Each number is 128 + 24 x the weight over its row's rms, rounded and kept within 0 to 255. Layers, rows and columns count from 0. Numbers have three digits each. The size before them is the row's rms in percent of the matrix's.

# layer 6 attention query, 64x64, rms 0.216, rows 0-63, columns 0-63
088:111140152139077140145154141147178074133129129154120162117106140133134111173119111146177113083105150078111140122109170133118125123137095149129180144117123163146124137105123101155130132106142110
085:106148101063133098112139099101099140154141130108120173069078105158149125127124103140121137161127150093126121130159148138109130134139082178108141147141141118129116129114095168135143138149143126
078:141109108099130184137145129159146108137131144136116131111148115138107179162130129159126121124127158164100128173098074076140127116118114145109110182116067121143123105118129157129144155112141122
097:132089146094101131104134143134127098109125099135103111128160109142149143121091135064131119134125106157121080162116181145148150120125101197142122140119139103149128121141173113108127098162116128
091:144101114097125117151100133112094144130133146118057128150131147088106115120123106134130072154111146131093175148147122109157102143104154123194144124137136104131119118188115115105125116120143130
087:109169128083111079127118128102160127119130128132130142114139131126132186131149147101137151142126139139107180119083138118125087174147152094129135123137133158159169085156133139125174109122092128
090:133150132123145176099147161128157099134168132143124126117157137134088081150149140134094134078127165125131158156121126151142081135105135115100094068119138129144126132137138091137085153151133153
080:145110146123111113138130148129128085109126113142118150128106158126138082115151172079117104171111083125113082124114123140119108116120075111130089157169101127175122118143114162146161139145149102
096:129115123086116098139121118137148128120144131109101100107138124167137123144113119152132168129121096134111153085141133118147176138158180115131087149106152133118112170090175147137149151161075156
083:144124169115129123103157159107154102174146143074166109096125166095092129099120106130158107122130110131120143118110123117153184113132137109101145098111130154098144130141106124098170118102159155
090:103107129098141104098099121169116105125173108138150123111129124130109142064146074121126136141136149096158143098082088163175128159128133128163139136109129153156114108090123123133126143138152104
087:098127079098133112115171116111136122105185108129104139161124131104173106136128111133120136151143126151142120119131141137098155135121091105094134162093132145082141126138109107175116151114104192
087:116121116166147127135096151149135104096109095114100161076129175114136133125099137123130155128118118111140190111096171142115137140068114128108135102091129118136117105153151156154137088097120122
083:111131129103089121105156147173091159109072134125144110149123158090104119155152128152134160115157136127116133135108092125146124132123108103152129146126140175125093129134152105182149127145132064
096:142115165148090126124125165117120136141135124102111167101118136141118140122102139126071160135090141105118110122143081093109069115145136147155119115111093119130189156112164125159138136117166130
099:150128208119140118090075105111143147108150134166155152132120127145166077137145125127108120089145154154117100148109163147106153158102099111129106155112136118141118123144160128136155119113128149
084:144141123122146123146070108096152152123127134097125132109132137112145107138093151144077127099136093136180104135136143147123125137134116149094142157132071145188101104111152096092145157145143118
089:126130091153077099139112096140108139130086159081114121115133127192125097109135158139133104096135099143138139133112070122140101162107094126095163122151126143120138113134126073132138135119149131
091:133147135164085125146127159135124096177149140151144149124090152130139140151088121140140166144166142166186121117123138106147153131092100120148099098177113159105126139110142113098168132136115126
086:129108111131148120074066153203090118136158109135162092190118104156126159150146124144110100107122106126100180133121120136128131154122145132128135133147115143135131108112101119129144144140141139
092:141140174133117154112143092119139129167107113141099127094104095110124123112123121173137114094107081107124139087123102131128125173128099150121082159160110114122103114147128088142076108134091147
077:126172128121134147138115087163140116143109152161121163137153137130134151113157139076112101138114113062133104120135149092132160166098122162092163128147169161143149153141157141152123113131146124
093:109081126091141123118131115138119093168086114124118178153139151117152097058130115132130131118104114137154154127150153121111098115104089148135130153104130147123120140136101136101126184096098097
089:126159166122140127137111165113099156130073130120148144163124169144143150169109147139160091120082153107137143142097102151155163128129126140124132094090124171107148125125106146149092143155093116
084:150150101148139105129114159141155170141063155128122161103134124131098133145121142135127107196137136115103134078130145116136137114146121128144084117115169082127129114136111073113138125135169148
099:058091144116106124074127124130158118102140131129144105147114117140094117136125134138172156131119135126163139135167131081140134112093150126149159120173131099159186128119115124110124137129148173
093:065145168128128071169065135155133105128155147093105134140166149112121137135187113148115147135141118106135129130122135133125142145148092127131096152123146095132135152172106145130107107142127140
076:131139152144111101110159122155092110121104122116162113149150186123149144114118128194111118115162129127099141097146140108120138073099139110120150182118142107157140088153122153136084121136117117
092:107102171131166139132075137108106072128102172136150116123103161142139128154133181130117126153172150131132107106126127101107106120134158144117132145113160169084107095143130157146113144138136154
087:153135132184149143129109151122119095103144109105125137096073096110073087117145128107115114132147154121097130131137157087150149143142118153141171133141142157129152109123085129155154152148085137
086:156075136132130099130136117120180154162120083155134103121169148138117141119137140127153125182163087118146130133136086129117134134111135073112154116113126145176111175140143147148135160119139136
096:162135124110146114149133158115096093122109138158118094114129155112145119138155137137135137076126127137154128122147160126147139141133141193148110144111078044093150148146152145123119153134145150
113:122144146099113137127142122095135130131141185140099093139105085143093187115114136086135058141120081142086145121131097115136121110173127158137104143131158122111142133116152135113130132101120142
108:150075116144104093116107113152166128110117122117168106141112112106145128147102145141127124103117080111118169116123133133109114136124102169136120171071111136123132097185116146125084135151161105
108:085148100142167102130054136155118121148125129103134084112085127121122134145160150117152131132148128153145146112152152077110172132120094147090125167146120134129139103133132148118153125132083151
120:125150119136143063125174074136104122117096129078123104115122140127125115095118155131162162158140107136151106089148107142097130143160139119131125153135149163108152155133116125107120158087156090
110:124149067159146133132114154122115172115125131128150139118144123133118132104094141110163116134098129151157098069117103156130166121132138135135116106077139049116110142161138111108124103135107148
118:160136137110159085117153117110150130142106173165099140100133182108157122137090140128132161130155104109115133124139174114126089141116117104140109141155154149139068129159119133158129085144131100
128:173142116099106140162126119133129125128114109160126090126155142104115119126158173124172122143093112092182143139131159133138095112129164172094102134117133128102163098125137124118066120150109148
116:086131127132113125107142140140128114137129111144148156166130144099154133134165116149153101132138131167104116065140123154157130117106101162124153096187147111132126091138109130116062125144175120
121:132141104162119120168128121114133113093066092162068133146110116148140128103156148118103129126110168077090178115151150137116126113114099139120115130121153148162096121126132145146087148129122115
116:138074120110142110118114156104114092129143131152110147110122107119130118092156133126150122132115157139151176110147106113156110149141119088163115184142126098075165110073104117121126145158101123
109:171160078120097126135126125101174155143168119124144082140123101149137127129121092103129131103117141125122134151120128101084139119166157154117151166144096141130118094072126114124155128176108135
109:144171120108077113116123095147134134119075149129148128148131126139101136150139126137082113131149122149133142158144090140123160134097164129125072167133100072125146152156127091140126115172106125
111:107128166106125113125108133186166150134153112118124134133111112169195074111142124121136128185134133115111124139130124132107136159122117114090119147087157123093113130125163142095123084135123157
109:144141170118136090135076133076121130145128132107160145112101163169119163135146137089152115144121158104115117133140098131137152161145157126148153088116097119126075143118110186105121140137135120
096:127115081112102108150168163122121131154144116127135100137079109140130087122131131096137105119115102141131137190135196129125114164138118103137154078148110157140159132124103107102128134153160119
117:117085130155168120115134191112123096145125126132164147100116131168111107155118137088114178128144107144124110135181122131131126110065134155139146146118108146124145122086152142110148137112143165
104:144152122124145126158127119135114125084140122089132105179098106120114102114144122128130093113122130139104138146142121115105127099119120135168097097133187128062162125134150180155168129132118084
098:176107125145124109156158152137131148116138115136150154096145120127139083155149099113122092110170155130084087123153171142089164139157104132090111158087148121117119152129099101150111120116120115
107:168140141176117165135097104163126095171115186139150146125155127150166111137137146082142165107105141168133123125112138138076138075144124124136113123133137137101108110127108122118089144125133146
112:114114150141195122057127104099137097160163129102120134127127137110082113090151124109157092120128150142110116157115118114123123106157105127122172119123118125183124105117123138146131120094127087
118:162112130139184123161128076123127168140131117151130160160149132149172133152156140126127142177095066139140113138126082120108121170096161123115151124132089110137127129140125110121096129133119150
100:163123113152116083150167078142172130160157134154121121106102140113113156148117108113159117143140137158126172118093099132126121092142133108111125077143132103136135148110191123098156106127142145
110:142125142089097135133144141111137086108150086107150136150109125158129138090120147120147188127125091165121150120080161133134158152153130135119106101163136107178168128135139100148137130122084149
104:139116115092139177109138112134138095126097125183142084179150171131163148120115133138153099113129150109127132147106120137104119159117134149157156124153069132073124128133093131106138147110115144
109:088117084120125135148121085125146104119153148119074104111113132138120136147127102104151149127137147143114130141126113100165119089105201162130163136107148134100132171106080118116112103108128102
098:129122112126135124072127090129086170149174121148129082173143116173107142148152132126143155147114168131092157074123118134132107136099159103164083137123119111136137131122122119135134124096150144
105:148068096098135160129099131142138152144112114107112156118108131124145142122128130094129042136094159161140144112144134124115114119070127124119152156134155131144122122152131126108132192141135145
111:142169127150162083121123137153135109150145088142111139107157143141104142115096111123091120139157143127132146150114080153141079156100140114127170116106198119169138104160126113111136121108134111
112:149117115152138130105092131147168127147116119146122070096160126117125133143141146127095097126079106111100131143133111126136107166160145139108103079149123124090144144129167105179176137116166131
099:102140111128154124155166121144118104066134087126160120116133123103111142135137121124123096120096139149122193092143107117117110152132148096050144149094112146111120099126109154151144100134123126
114:115095153120149115119088144174115131114109084151173092127139169135154137122126152070111106123149116109097114120138145097151182118117158106124088123105143149141127103117142081112109115150138117
105:151112121105083151104179098163117150167136092164116168093160113142129183109123154184134125149122130106098132133151134119154160114117118160122130111143131145104095129123124135141119141151125086